From a checkpoint of a small transformer trained on Wikipedia: 1.51M parameters, RMSNorm before each block.
Each number is 128 + 32 x the weight over its row's rms, rounded and kept within 0 to 255. Layers, rows and columns count from 0. The size above them is the row's rms in percent of the matrix's.

# layer 4 attention key, 96x64, rms 0.157, rows 89-95, columns 0-63
size [ 82  89  88  95 100  97 106]
[[110 138 154 135 203 175 102 133  86 178 145 122  82 131 150 149 130  92  85 116  95 142 180 146 166 138 117 101 143 206 129 108 181 129 141 116 202 102 117 165 127  80 123 129 122 175 116 165 136 133  86 123 146 161  93 116  90 177 140 120  68 178 128 136]
 [155  96 115 112 139 158 134 159 151 112 175  71 118 162 156 126 138 124  82 134  91 102 112 146 137 127  93 151  43 100 130 104 116 102 124 168 113  97 152 147 148  97 127 117 123 126 161 206  84 154 149 171  94 197 166 105 128  88 110 132  61  56 133 129]
 [133 136 160 126 126 162 149 161  89 177 191 153 123  93 140 190  65 121 147  87 106  88 118 144 132 161  93 142 106 159  81  93 164 163 117  73 105 159 123 195 108 133 112 158 128 140 133  98  92 112 118 132 168 135 158  86 189 172  94 174 152 118 173 115]
 [137 159 120 126 104 142 123 123 122  99 129 100 115 159 124 117  86 151 114  87 161 116 156  82  58 124 136  79 175 125 177 103 116 132 140  99 171 109 146 149  93 134 159 118  69  48 126 129  57 106 117 132 182 120 108 128 143  31 116 125 180  99 120 158]
 [158 104 142 138 135 174 147 161 130 189  63 183 144 186 161 135 167 116 142 152 155 155 133  97 201  94  48 128 123 177 103 141 111 122 141  56 129 114 153 149 124 121 110 115 137  92 152 155  84 124  88 105 107 110 194 116 104 121  90 150 105 111 134 104]
 [ 90 152 137 152 143 144 162 144  96 169 147 187 184 138  96  77 127  83 157 148 116 143 170 124 167 113 137 123 246 135 163 119  96 114 102 161 126  97  81 115 134 137 130 118  92 147 133 131 113 140 113  99 132  53 137 166 107 107 150 170  63 145 152 113]
 [157 164 106 103 122 162 118  72  85 114 164 130 191 133 139 117 166 127 151 172 134 150 156 113 155 166 157 184 159 139 142 152 143 126 104 134  81  95 114 130 110 187  97 134 156 203  86 152 110 165 158 143 114 162  58 171 115 134  94 153  96 163  70 106]]
# layer 4 attention query, 96x64, rms 0.151, rows 90-95, columns 0-63
size [104 101  94  98 103 105]
[[112 100 107 136 114 114  98  98 177 136 142  39 201 162  92 112 144 126 154  96 132 116 132 155  97 121 155 118 154 144 102 101 135 129  85  38  90 136 147 117 107 124 145 166 100 112 154 137 100 109  84 118  72 102  95 174 170  81 142  78 150  91  94 119]
 [121 106 110 107  95  96 166  90 118 104  48 187  88 110 138 178 187 148 116 215  80 150 128 164  97 125 105 106 100 166 144 139 134 132 138 166 120 114 141 130 129 143 163 156 173 183 105 168 102 110 134 131 124 137 121 152 179  62 167 144 143  95 105 112]
 [143 142 118 134 142  89 156 136 217 153 137 131 214 146 136 112 170 186 169 132 153  68 116 101  98 116 121 185 135 129 106 167 115 121 200 128 169 102 145 110  62 131 142 146 130 147 130 138  82 108  89  94  91 136 160 161 114 134 154 116  95 149 130 177]
 [121 108 126 143 174 144 154 150 169 105 189 142 172  83 109 185 119  98 138 100 111 202 148 138 135  99 121 127  85  82 150 112 128 149 135 147 139  83  91 136 111 175 157  86 162 138 116  88 139  83  96 126 192 104 115 189 141  60 106 135 134  77  99 153]
 [ 99 103 170 122 169 143 122 124 128 130 156 157  88 121 113 169 171 110  93 103  89 131  92  92 115 196 104  91  75  71  97 147 157  77 165  97 143 126 151 151 130 113 149  78 170  67  94 101 171  80 151 125 147 119 166 141 116 140  96 105 111 203 158 118]
 [109 123 186 108 125  35 151 128 152 141  86 136  78  99 108 145 122 155 105 115  91 144 129 171 176 138 153 116 167 142 129 120 105 176 149 129 165 182 133  77 173 132 155  93 142  62 142  92  95 124 111 153 160  74 172  93 123 180 154 117 141 106 175 129]]
# layer 4 attention value, 96x64, rms 0.153, rows 64-95, columns 0-63
size [ 97 110  94 102 101 118  92  86  95 101 103  93  94 106 102  94 123  94  95 114 113  94  82  93 100 103 101 100 116 102  99 109]
[[108 172  68 136 172 133 161 149 117 157  99 152 197 167 163 125 125 115 132  97 151 163 106 105 171 114 225  62  85 160 138 138 171 147 141 125 102 124  88 118 107 168 108 168  91 160 117 155 116 170 146 114 124 103 141 146 171 131 184 121 128 112 116 177]
 [107 180 113 130 138 106  89 128  62  89  82 140 110  48 148  98 149 138 169 160 115 132 115 106 159 138  82 125 104 111 123 153  89 132 101 155 119 101  86  75 157 155 119 131 149 200 164  66 171 102 157  96 116 153 101  98 161 112  69 132 173 149 136 112]
 [136 145 130 146 102 199 152  86 100  70 179 141 177 160  47 129 134 138 133  99 120 123  97 114  95 105 156 109 149 126 134 106 136 157 174 118 133  96 148 128 132 118 105 132  90 148 152 177 158  99  74 113 129 193 126 177 209 136 162 130 150  66 129 114]
 [141 110 122 117 114 125 124 109 121 108 156 116 182 105 151 129 158 160 190 137 195 117 176  86 131 124  75 189 128 155 168 166  86 141 145 105 127 169 152  98  88 124  98 115 109  56 106 181 166 158 163 101 103  83  84 137  77 148 116 136 107 124 142 190]
 [133 121 144 153 155 198 166 141 154  98 158  51 110 130  84 137 105 167 107  94 121 137 116 145  88 108  68 193  83 140 100 102 143 132 127 121 156 150 101 101 139  86 123 166 121 160  76 128  97 134 157 128  85 138 152 136  82 102 141  66 117 128 160  48]
 [161 150 137 156 150 152 131 160 131  92 109 120 107  87  96 130 139 108 101 134  90 119 131 151 144 122 106 165  82  81  97 134 195  73  64 147 136 135  99 111 126 146  95 142  89 145  69  96 147 139  52 105  79  60  80  87  98 125 127 133 152 106 172  77]
 [102 187 123 180 167 101 134 166 122 134 111 136 102  67 148 128 103 110 144  58 123 175 142 129 145 142 178 156 168 132 121  95 161 142 147  79 174 148 129  70 139 133 172 164 109 160  85 100 116 168 171 102 129 175 142 120 155 183 133 175 122 182 167 121]
 [ 62 153 100 168 176 131 175 111 204 134  88 136 148 118 120 124 127 131 147 129 189 121  71 142 119 152 164 120 135 128 138 168 138 199 123 143 159 177 151 123 138 137 155 160 167 138 170 115 170 151 134  75 117 159 135 137 120 132  86 107 153  78 195 182]
 [162 118 198  62 130 146 147 124 161  87 198 127 156 149 117 160 128 109  94  82 159  88  79 150 127 136 138 136 165 151 104 112 148  81 150 102 118 128  68 155  49 144 140 147 169 112 146 146  95 164 111 137 157 154 158  79  73 117 149 123  72 143 138 126]
 [106  59 156  97 107 108 129  98 117 124 148 116  98 134 176  92 160 127 152 151 162 174 125 186 159 117 158 116 170 170  93  90  87 152  90 155 125  83  76 145 123 132 128  80 106 133 190 104 124 129 122  78 134 144  82 120 224 133 122 121 123  96 109  83]
 [159 150 148  91 156 133 130 143 153 167 165 182 152 130 140  80 181 186 107 158 113 144 112 162 163 158 122 106  95  84 122 106 153  90  95 180 136  89 128 195 123 134 106 139 122  94 146  79  83 163 123 121  93 121 185  82 189 140 116 154  87 116 185 118]
 [159 125 107 178  98 182 193 143 134 182 125 117 167 161 124 132 191 144 142  82 117  90 133 104  99  77 144 181  63 120  89 112 123  99 146  64 139  99  80 174  98 122 100 170 111 132  94 122 128  90 111 134 144 146 154 152 161 122 109 107 112 181 143 173]
 [ 84 127 116 127 119 130 137  99  96 154 179 150 118 140 131 124 176  75  85 108 149 106 146 164 192 146 145 176 152 189 137 159 132 161 122 141 119 171 126 134 125 138 163 106 136 142 113 205 173 140 150 130 127 184  93 149 176 193  51 148 141 122  97 173]
 [171 140 151 120 110 168  95 171 101 179 111 166 145 121 173  84 128 159 159  74 157 188  69 114 137  98 126 164 114 144 140 128 183 143 126 123 105 117 152  83 106 176 106 131 183 110  89 107 174  99 164 147  75 177 100  84 171  86 131 121 143 122 143  95]
 [ 72 138 183  67 154 132 139 186 141  65 118 215 137 129 132 147 139 120 117 109  77 178 185 152 123 153 150 120 131 129 135 196 124 112 114 141 126 113  87 150 133 168 139 134 199  84  93  84 108 106 162 145 162 108 137 109 117  95 138 135 132 144 168 161]
 [100 138 121 119  94  82 186 134 130 139 119 143  45  70 150 143 107 169 111 119 148 124 162 154  81 133 104 115 109  97 170 138  82 107 150 136 169 151 127 111 154 185 155 180  99 154 167 107 129 127  85 168 139 157  83 124 186 129 116 163 118  72  89 182]
 [108 121 140 120  94  98 127 131 149  74 156  82  82 169 108 133 150  92 161 109 167 100 107 170 107  93 146  95 155 133  89  69  74  61 147 113  99 142  72 159 142 192 114  71 147 139 183 159 109 152 102 115 168 109 153  97 111 144 177 107  98 113 109 149]
 [137 125 130 151 143  76 189 187 120 109 160 112 206 122 128 130 133 142 144  95 145 163 108 162  62 115 133 152 171 134 147 178 148 184 103 157  47  97 166 146 144 152 171 164 173  97 121 105 201  96 103 134 147 116 130 125 169 135 106 116 111 111 119 132]
 [157  78 127 115 137 199 150  93 124  96 111 117  84 129 173 148 107  86 175  93 100 138 133 127 158 101 185 100 150 140 186 163  85 179 117 170 173 131 105  90  52 128 171 111 125 147 161 141 180 102 163 108 116 130 125 145 118 146 125 157 145 107 128  62]
 [152 105 102 137 112 184 111 141 189 149 102  73 172 147 139 155 117 213 118 183 136  90 146 110 158 167 129 133 123 124 181 127 139 145 120 141 168 131 204 131 162  90 146 182 132  52  90 161 158 144  75 125 147 142 148 114 122 147 120 141 139 108 163 162]
 [147 121 125 150 150 101 163 138 161 126  80 200 114 124 100 158 106 150 113 186 112 103 109 132  97 123  65 109 113 119 154 130  68 168 148 169 116  97 179 118 191 107 156  94 156  63 164 137 125 194 161 110 102 116 126 113 136  74 124  72 100 146 135 166]
 [117 109  78 139 185 133 108 133 111 132 128  97 127 166  91  52  52  98 123 153 113 160 109  94 147 108 130 127  99 123 102  74  99  96  92 130  52 131 121 150 150 179 136  98 112 158 122 123  63 130 164 161 128 138  96 145 140 146  66 165 131 185 112 166]
 [ 94 139 161 145 141 169  75 187 105 118 154 153 164 128 157 189 117 115 115 125  83 141 167  93  82  92 145 132 139 113  81 152 190 140 118 113 106 144 140 149 192 121  97 183  91 163 110  83  74 120  94 152 133 152 109 155 153 115 174 154 149 194 103 100]
 [151  93 130 105 120 150 128 151 119 175  85 113  76 173 132 136  74  97  60 185 149 153 124 114 164 139  58  95 133 105 152 142  90 123 136 147  93 164 114 128 135  64 132 115 101 128 150 154  79 115 108 118  88  74 197  80  77 157 145 117 125 133 172 132]
 [154 130 145 153 117 141 142  87 224 158  88 115 125 144  93 160 133 133 135 131 160  81  79 134 155 146  87 142 120 130 136  96 222 106 120 152 100 153 137  89 202 165  89 139 129  89 153  79 110 109 202 133 115 117 128 159 113 175 156 116 131 132 132 157]
 [105 152 108 154 129 129  97  96  72 124 134 169 107  92 143 164 112 113 130 154 152 145 109 103 145 138 132 122 111  94 191 130 147  97 117  75 111 129 128 155 126  75 108 172 215 130 110  76 128  83 184 138 116 136 124 139  59 141 105 165 135 214  81 164]
 [123 130  62 191 141  95 138 151  73 103  97 170 107 111 132 116 171 110 152 151 129 115 160  95 172 111 164 190  72 106 117 102 132  89 107 114 104  89 155 165 136 108 129 109 126 167  68 115 181  90  98 183  88 121  76 119 148 174 175 151 117 124 133 138]
 [159  80 160 166 153 103 176 102 103 130 143  99  97 157 190 136 179  78 105 109 175 123 113  76 107 101 107  85 158 134 164  50 120 133 154 149 140  75 107 150 103 133 137 121  88 108  89 135 165 141 124 143 136  83 117 114  96  60 124 110 103 107 148  66]
 [117 176 148 120  92 131 167 119 125 105 170  80 150 151  69 149 125 129 140 114  83  73 132 172 161 107 189 161 134 112 143 134  88  73 110 157 159 135  73 173  88 125  93  87 117 107 171 148 113 144 134  81 183 145 163 111  93  81 174 118 102 137 109  80]
 [113 161  90  81 175  84 122 168 134  89 160 175 161 144 139 165 143  99 196 126 143 124 179 107 152 101 164  66  95 112 122 110  87  85 135  88 167 184 102 143 174 128 118 141  99 147  81 124 109 135 109 160 128 146 128 154  90 113 172 109  97 183 153 172]
 [142 165 159 127 136 194 126  83 134  76 134  96  83 112 111 172  83 107 129 129  92 124 144 114 176 104  62 166 133 172 158  92 145 101 121  82 142 181  85  86  88 111 143 130 148 137  83 165 126 199 167  83 115 148 145 118 104 165 144 146 119 178 138 104]
 [162 125 106 125  88 209 117 126 149 137 107 135 106 163 124 113 135 167 130 135 110 118 137 173 103  86 144 101 146 118 149 144  81  90  93 142 160  86 158 172 112 122  79 156  53 172  91  88 103 135 104 116 103  96 170 106 133 117  80 191  96  52 152 114]]
# layer 4 attention output (transposed), 96x64, rms 0.149, rows 64-95, columns 0-63
size [109 111 102 102 106 126  99  90 110  93  97  93  98 106  86 116 122 102 103 109 113  99  87  89 100 112  97 114 124 102 107 108]
[[ 90 176 126  96 159  56 176 107 145 141  99 181 135 132 192 170 131  79 121 124 161 155 125 173 126 156 112  74 106 129  91 142 127 163 102 126 115 115 118 149  86 141 117 166 165 158 147 168  86 102  84 133 167 123 158 150 122 109 210 160 133 186 131 140]
 [117 206 102 149 101  78 111 108  93 120  90 152  83  87 121 153  89 148 168 129  53 111 113 110 154 129  72 125 118 162 139  97 128 131 111  97 106 138 114  87 112  88 137  84  93 148 143 139 169 200 160  87  99 100 150  93 158 141 120 132 158 196 125  94]
 [102 136 112 180 146 146 123  83 115 106 112 165 134 122 141 130 135 197 137  80 177 142 153 119 113  78 129 118 108  87 119 127 142 195  90 175 130 114 140 142 172 134 144 185 128 130  75 132 159  31  99 133  58 166 122 120 112 112  94 144 189 136 109 114]
 [105 119 141 149 123 110 134  79 121 147 121  82 109 138 151 100 124 144 172 153 176  92 120 106 139  43 108 138 145 150 141 136 119 149 183  71 140 168 108 126  66  86 144 137 114  75 160 194 155 175 116 133  84 177 127 164 177 148 120 102  69  96 162 116]
 [ 93 129 124  98 177 155 131 133 147  91 142 103 142 183  62 126 121 125 138  86 119 172 121 112 122  87 100 173  91 162  94  67 111 110  79 149 130 144 138 108 162 110 141 157 167 128 165  72  93 105 185 138  86 192 158 164 132  96 100  72 130 117 168  91]
 [130 133 181 120 158  87 114 113 116 114  98 105 151 114 174 115 122  58 157 143 100 147 134 132 189  77  83 196 134 114 110 102 148 139  77 172 120 137 186  82 118  85 149 141 146 194 162 100 134 155 114 122 112  61 139 143 113 111 141 151 135  58 122  93]
 [181 157 137 129 166 147 114 165 166 110 117  82 160  79  57 144 114 149  93  58  95  94 143 141 130 143 169 148 150 136 105  92 128 132 129 112 165 119 138  98 126 159  89 112 100 105 190 134  65 135  77  95 167 180 178 139  96 134 167 143  77 141 145 103]
 [ 98 168 140 134  81 116 198 115 166 106 112 139 123 144  85 145 116 158  78 151  99  83 126 157 158 131 137 130 102 114  98 144 110 150 143 126 164 113 131  88 146  92 165 206 203 141 135 143 148 134 125  69 132 173 166  85  73 156 162 158 103 185 167 135]
 [131 115 141  69 162 134 110  95 155  77 169 159 140 174 128  88 166 143 157  87 134 108 101 137 135 177 185 137 167 103 146 153 171  74 156 173 165 116  92 147  83 157  92 168 132 160 108  83 157  77 126 139 193 137 120 114  75 151 118  70 131 115 132 135]
 [ 90 151 139 130 114 106  98 133 104  95 156 133  71  92 129 117 180 174 128 181 164 195 153 141 198 126 112 125  59  86 141  50 107 126  95 147 112 100  82 143 133 131 127  88 138 132 128 137 138 123 127 164 170 139  71  67 165 168  95 142 136 129 104 109]
 [136 191 128  73 149 109 128 146 130 120 107 151 130 100 169 124 157 156 120 155 126 138 143 144 164 164 130 121  87  71 196 134 135  51 117 199 135 108 108 121  88 113  90 176 118  68  80  78  91 128 182 139 110  93 146  97 125 189 128 107 116 134 160 123]
 [134 128 127 167 110  59 155 144  96 178 103 131 162 158  98 131 142 114 149 137 169 106 152 129 105  91 162 156  61 152 127  94 106 132 132 120 105  68 140 169 136 154  96 126 146 152 173  72 123  69  91 134 111 150 140 159 167  50  84  82 102 149 183 132]
 [104 117 128 169  93 125 128 126 111 120 112 132 100  87  92  89 106 131  82  93 166  71 167 148 177 149 180 170  98 171 125 165  97 174 132 162 153 117 165 131 122 109  82 125 153 126 141 164 179 119  89 143 207 187  63 141 164 142 104 150 148 154 131  98]
 [137 159 129  81 110 152  97 131  82 163  92 150 142 211 168 169 136 124 138  93  87  99  93 151 179  79 121 133  94 163 118  94 158 121 111 131  73 113 112 108 110 135 133 102 180 141  94 134 103 122  84 132 121 134 125  75 193 155 186  98 121 165  68 105]
 [ 95 147 182 101 149 110 124 162  94 146 134  86 120 108 119 122 102 121 131 119  55 110 140 121 105 141 118 147 167 140 163 226 142 174 147  97 141 100  72 148  95 106 106  90 171 123 135  97 162 100 192 126 200  96  95 137  95 116 178 136  92 130  97 105]
 [161 109 156 143 175  75 200 164 110  88 117 133  72  83 109 127  69 179 104 106 134  98 125 123 116  80 118 124 115  99 139 127 114 166 187 169 112 134 123  92 154 128 126 163 113 163 152 128  94 177 157 196  99 135 152  74 135 175 172 153 124 156 154 136]
 [101  82 144 146  96  99 106 115 128  54 122 156  86 139 138 108 143 125 135  82 153 120 117 143  85 157 123 118 154  83  88 126 106  47  86 146 167 146 108 141 138 176  95 115 110  82 159 131 135 121  89 164 131  81  93  51  86 113 142  57 125  87 128 154]
 [166 169 163 169 123 112 107 102 136 133 105 113 150 133 137 143 140 120  87 147 142 126  95 149 116 159 154 123 158 128 135 168 158 168 130 105  26 159 110 110 144  84 169 175 168 124 133 113 176  59 144 135 203 118 144  65 185 176 134 106  91 112 130 118]
 [128 170 135  94 114 188 142 115  89  93 136 121 121 145 116 144 117  96 165 137 138 176 148 118 195 116 175 108 116 161 177 134  74 172 141 157 173 128 133  84 155 173 187  92 119 192 145 140 152  94 128 104 148 139 146 150 140 126 106 231 106 154 117 147]
 [169 104 124 117  97 181 141 156 205 129  84  98 111 153 143 152 140 148 100 219 171  78 164 120 123 115 140 104  86 137 152 158 119 126 158 126 155 142 123  70 127 121 168 208  99 103  77 143 104 115  90  81 108 131 131 154 142 143 186 134 148 115 159 119]
 [102  98 113 122 147 154 174 111 174 184 153 127 178 109 120 126 146 137  97 152  86 135  90  95  62 197 144  90 134 147 169 149 142 126 159  90 156 117 131  95 183 125 157 137 161  35 157 156 147 139 133 129  91  87  57 147 148 112 132  84 137 124 143 114]
 [140  98  86 167 123 152 117  83 152 105 120 154 146 145 121 160  81  86 155 129 152 135 127 137 102 157 143  86 152 162  97 109 105  52  81  74 106  95 156 148 138 142 101  92 120 128 125 166  83  98 160 163 129  39  70 166 104 174  99 144 110 170 139  94]
 [110 111 154 143  93 115  41 157 150 149 151 130 182 120 174 165 143 116 133 127 103 146 198 127 115 132 107 129 152 140  98 123 211 156 133  73  99 145 151 195 162 135 120 138 132 180 113  62 121  83 168 148 118  82  98 185 142 122 139 145 115 155 114 116]
 [118 118 105  62  90 193 110 131 105 147 125 156 101 150 131 109  87  95  93 129 119 186 151 140 158 223 107 155 135 138 134 119 129  86 133 124 149 130 117 173 109 140 138 185  97 119 174 135 107 161 190 125 111 119 154 140 125 168 161 152 208  83 162 160]
 [146 150 112 135  99 159 136 116 168 161  58  93 141 163 131  90 146 115 159 126 122  55 123 166 132 143 126 116 103 140 149 129 224  92 102 131 105 169 136 128 191 219 124 188 117 111 104 148 164 148 124 174 113 102 121 181 104 136 135 115 138  98 133 104]
 [109 107  93 159  86 181  97 155  89 168 166 120  93 134  61 166 149 137  78 143  83 103 114 136 119 148  84 175 163 144 207 140 136 127 163  85  95 146 121 179  73 156  96 113 142 104 129 127 114 131 121  84 133 131 164 153  67 101 133 117 145 189 120 122]
 [148 118  73 186 157  76 143 180 124 173 102 135 100 107 112 113 129  51  88 147 112 120 103  84 140  97 200 159 158 123 136 111  93 173 120 145  92 142 141 161 116 141 114  85 125 125 153 153 137 122  46 162  84  93 129 140 131 124 183 153  84 104 108 105]
 [150 119 188 138 170 151 146 115 128 125 120 131 123 152 165  98 159  64  76 122 173 177 111 110 142 111 147  80 191 126 148  63 140 174 135 186 114 108 112 136  85 192 151 109 111 120  98 133 111 127 119 112 162  80 137  76 170  65  95  97 108  96 141 139]
 [ 66 180 105 166 152 115 112  82 129  97 107 141 134 107 102 108 137 170 161 148 162 162 151 147 118 178 147 202 171 113 146 188 113  92 101 173 222 163 124 108 116 119 140 121 122 148 151 127 111 102 150 107 138 156 118 116 122  45  93  97 141 119 119 163]
 [104 113 139  76 139  40 115 188 119 120  97 136 152 125 139 139 137  71 124  95 135 146 148  97 129 115  95 100 192 147 134 115  99  47 164  77 115 180 137 189 138 147 146 102  89  93  91 153  99 107 129 118 108 122  95 144 103 124 194 109 110 167 152 138]
 [136 111 154  95 134 220  95  66 169 106 125 110 112 101 108  97 107 124 169  78 118 111 171 129 130 152 128 184 105 167 151 116 141  64  95 119 227 150 148  87 109 153  93 116 116  96 138 144 119  96 106 102 131 142 115 182 100 117 136 111 172 131 145  95]
 [138 119 158 110 102  99 138 126 126 117 100 148  83 103 128 162 129 157 113 158  74 146 146 148 117  98  98  90 136  88 143 174  74 108 102 149 170 100 152  95 145 159 144 131 134 147 141  95  54  93 120 103  31  93 179 142 195 152 102 160 153  78 159 108]]
# layer 4 MLP up, 256x64, rms 0.204, rows 0-13, columns 0-63
size [102  96 102  97  96  93  94  98  92  89  97 104  90  97]
[[106 163 138 121 139 146 189 125  95 106  94 119  73  58 151 104 126 134 150 152  99 154 139  79 159 152 147 129  97 117 181 150 122 156 140 119 130 136 108  44 128 145 105 129 137 135  98 163 155 187 185 156 181 126 122 115 183 167 159 120 196 124  71 131]
 [173 173  66  71 147 147 146  61 149 124 154 108 203 172 141 139 195 135 170 111 135 140 109  95 141 147 156  74  81 103 116 128 180 103  93 105 128 117  90 133 107 121 141 148 147 155 156 126 130  82 169 101 151 108 147 124  70 163  81 137  87 131 119 117]
 [152  79 139 110 114 134  85 125  98 152 205 179 144 101 125 143 118 127 126 134 104 125  77 103 206 120 124 150 104 177 122 169  88 125 124  63 138 131 154 134 172  89 153 117 135 172 190 148 162 163 159 118 192 140 151 150 149  80 178 101 160 101 136 134]
 [180 125 124 136 176  98 153 113 181 118 117  80 169 150 150  65 133 106 177  80 140 193 165 129 190  75 129 125 116 113  93  74 108 118 118 136  87 175 123 119 157 137 111  70 104 140 103 116 199 144 120  90 144  91 125  98 137 112 164 129 128 166 155 102]
 [143 145 142  96 107 175 126 129 135 141 117 178 145  82 123 169 137 141  85 141  67 182  89 129  96 167 138 109 165 113 155 167 146 145 145 121 202 132 124 124 135 189  96  99 137  75 122 113 104  52 107 116 183  97 111 153 153 129  81 137  94  79  72 118]
 [108 138 112 146 149 135 105 153 123 118 118 120 133 129 103 194 125 164 173 138 130  50 121 168  83 194 189  98 127 109 120 127 142 176 147 157 178 105 105 145 124 165  99  91  89 107  99 164 124 102  82 137 116 154  87 144 128  63  75  49 127 120 153 133]
 [164 126 116 166 109 140 160 164 106 122 179 140 170 169  80 186 103  74 134 137 207  66 115 172 149 193 167  91 137  78 144 109 141  79  89  87 135 149 146  79 147 162  91 119 136 132 153 175 141 129 129 152 139 128 119 158 104 133 109 113 150 101 167 117]
 [102 161 169 144 129  86 127  74 140 149 158 165 134  79 121  73  48 152 127 146  90 148 153 141 101  70 107 188 172 138 116 129 164 132 113 174  95 141  92 114 159 138  93 136  70 181 122  70 135  96 127 200 133 158 104 142 123 128  98 150 142 113 117 113]
 [142 131  93 132 144 184 179 155 123 183 126  92 158 112 110 119 156 151 133  93  82 118 167 159 122 175 158 113  44 178 107 115 177 140 147 112 124  69 151  99 182 102 100  93 123 172 152 166 140 136 142 186 158 126 126 132 166 161  97 182 131 158 115  97]
 [135 200 101 176 150 135 111 100 119 142 106 194 178 138  87 132 113 151 153 147 201 180 133 149  93 173 166 139  96 144 119 150 117 200 149  88  60 140 161 135 134  94 168 190 133 115 158 161 143  95 115 170 156 133 144 115 110 122 139  97 130  98 131 152]
 [134  96 146 184  76 156  94 189 122 116 112 157  76 109 211  54 142 141 111 110 140  66 131  54 149 115 137 132 110 116 135 158 111  87 158 105 101 120 143 150 119 109 163 132 151  93 118 154 136 123 110 117 145  75 150 127 114 203 147 156 172 145 151 110]
 [109 173 140 136 118 134 133 112 118  93 117  61 133  91 130  72 166 181 124 147 212  92 138 156 135  98 193 130  66 120 111 139  73 135 110 115 125  65 108 164  97 113  92 142 120 185 139 172 100 102 115 142 152 147 128  77  99  90 109 118 173 109 141 105]
 [ 92  88 174 128 174 162 134 166 107 149 109 127 133 105 170 113 137 111  73 142 126 166  82 135 129 136 118 179 157 118 115 189 106  88 117 107 119 175 122 124 115  36 124  67 186 172 174 126 137 177 140 113 145 199 124 110  99 113 121 111 100 166 133 130]
 [141  96 151 141 183 107 105 186 160 120 176 148 114 181 113  78 155 141 144 151 170 159 124 100 143 181 144 114 174 174 120 161  87 166 138 120 111 146 108 103  93 110 101 186 139 118 151  97  95 175 126  96 138 123 139 104 102 123 157  88 108 133 200 208]]
# layer 4 MLP down (transposed), 256x64, rms 0.107, rows 0-13, columns 0-63
size [ 99  88  89 114  91  97  94 106  84  76 108 101  91 102]
[[100 161 164 122 138  96 112 125 137  94 134 120  97 153 103 161 105 144 124  93 165  85 177 120 133  94 119  60  99 121 110 129  84 134 132  95 112  87 113 164 226 113 126 193 183 157 124 137 155 148 119 146 168 131 124 173 116  91  48 134 130  90  80 138]
 [109 108 164 134  63 123 128 166  76 117  98 106 123  87  96 132 112 106  98 154 138 126 127 114  95 117  66 182 120 134 135 121  99 185 160 210 143 140 141 142 107 117 157  89 162 113 180 171 176 112 106 166 145 106 131 126 162 112 221 139 155  86 149 133]
 [ 92  95 109 113  49 162 145  91 104  80 143  81 108 162 121 108 147 111 129 122 113 155 214 127 106 115 149 144 165 128 179 118 134 128 113 144 120 149  97 142  79  94 148 139 103 115 145  89 112 151 135 168  91  43 139 101  54 165 130  93 164 162 145 115]
 [148  92 157 150 100 187 177 115 153 136 133 146 151  68 131 143 134 177 115 145  88 106 120  98  92 143 137 176 114 191 204 104 152 186 114 154  80 148 141 109 116 118 193 145 167 141 174 134 165  91 104 109 124 134 119 126 150 121  54  81 122 158 140 138]
 [123  97 115 153 126  97 144 101  98  87 135  92 149 189 116 140 127 108 137  97 162  83 183 145 189  99  99 150  76 141  99 105  90 149 121 161  89 139 148 169 137  70 161 147 144 161 170 136 167 211 114 126 108 133 109  97 157 197 144 148 166 166 160 136]
 [ 69 148 159 125  96 183 131 113 166  97 156 128  98 155 141  99 126 102 137 104 134 148  86  84 185 108  92 123 128 167 116 120  76 102 104  70 134 144 122 138 154 118 151 131 144 117 156 119  78 165 171 117 167 171 147  75 105 223 183 149 141 144  82 115]
 [121  71 106 109 193 105 114 104 113 152 118 114 113 140 119 121 120 114 124 108 191 113  71  80 110 107 123 117 163 123 112 171 123 164 208 109 129 145 134 223 125  97 121 178 103 127 131  95 160 136  99 146 158 139 131 150  98 121 207 150 113 148  91 188]
 [155 128 140 140 118  84  91 124 126  94 137  73 141 120 124 148 166 199 123 155 197 112 116 124 126 109 142  89 117 113 160  34 138 145 174  83 129  84 112 168  88 144 114 127 180 115 180 145 126  92 142 126 144 145 160 127 156 168 211 137 123 141 167 161]
 [ 74 144 108 132 121  83  65 132  77 141 106 154 103 131 157 168  69 145  71 164 110 120 137 139 105 141  82 110 210  96 112 129  68 116 157 122 120 136 123 171 134 135 195  97 120  68  85  86 118 141 154 103  71 122 119 107  92 132 119 101 124 127 154  97]
 [127 164 108 102 206 133 173 123  77 122 136 131 113  97 171 187  89  81 130 123 120  65 126 103  95 150 153 105 109 192  96 139 127 162  90 154  95 161 141 123  73 101 144 114 148 108 125 138  98 153 154 121 116 114 127 172  64 192 164 164 124 176 104 143]
 [ 93 158  97 126 112  88 116  46 134 146 136 116 135  95  95 196 162 150 118 115 181  56  99 135 128 126 123 177 153 114 136 128  90 123 185 149  81 118 110  89 111 106 151  98 139 112 136 100 118  55  75 115 120 132 136 167 131 109 175  86 145 183 113 167]
 [150  85 122  71 187 137 107 145 123  94 163 152 112  97 107 151  89 142 124 113 218 153 102 109 164 157 119 102 115  56 138 115 118  98 146 116 114 167 122 111 133 130 134 123 167  67 122 107 148 160 130 107 115  54  60 187 115 155 146 147 159 103 130  81]
 [ 77 124  72 106 136 119 100  97 138  83 161 172 143  94 117 110 147 110 161 140 117  95 160  99 119 159 126 150 159  87 184 224 106 112  81 163 146 100  97 137 130 152  91 119  65  91 109 113 158 154 101 134  94  86  90 103 138 113 162 128 125  70  88 156]
 [143 113  83 167 105 145  84 148  98 145 188 134 161 144 107 153 125 199 180 114 174 112 121 125 114 154 134 114 134  69 132 123  99 148 192 125 162 156 171 112 184  79 170 132 146 155 124 178 101 174 119 136  98 120 159 110  83 118 204 120 156 128 123 169]]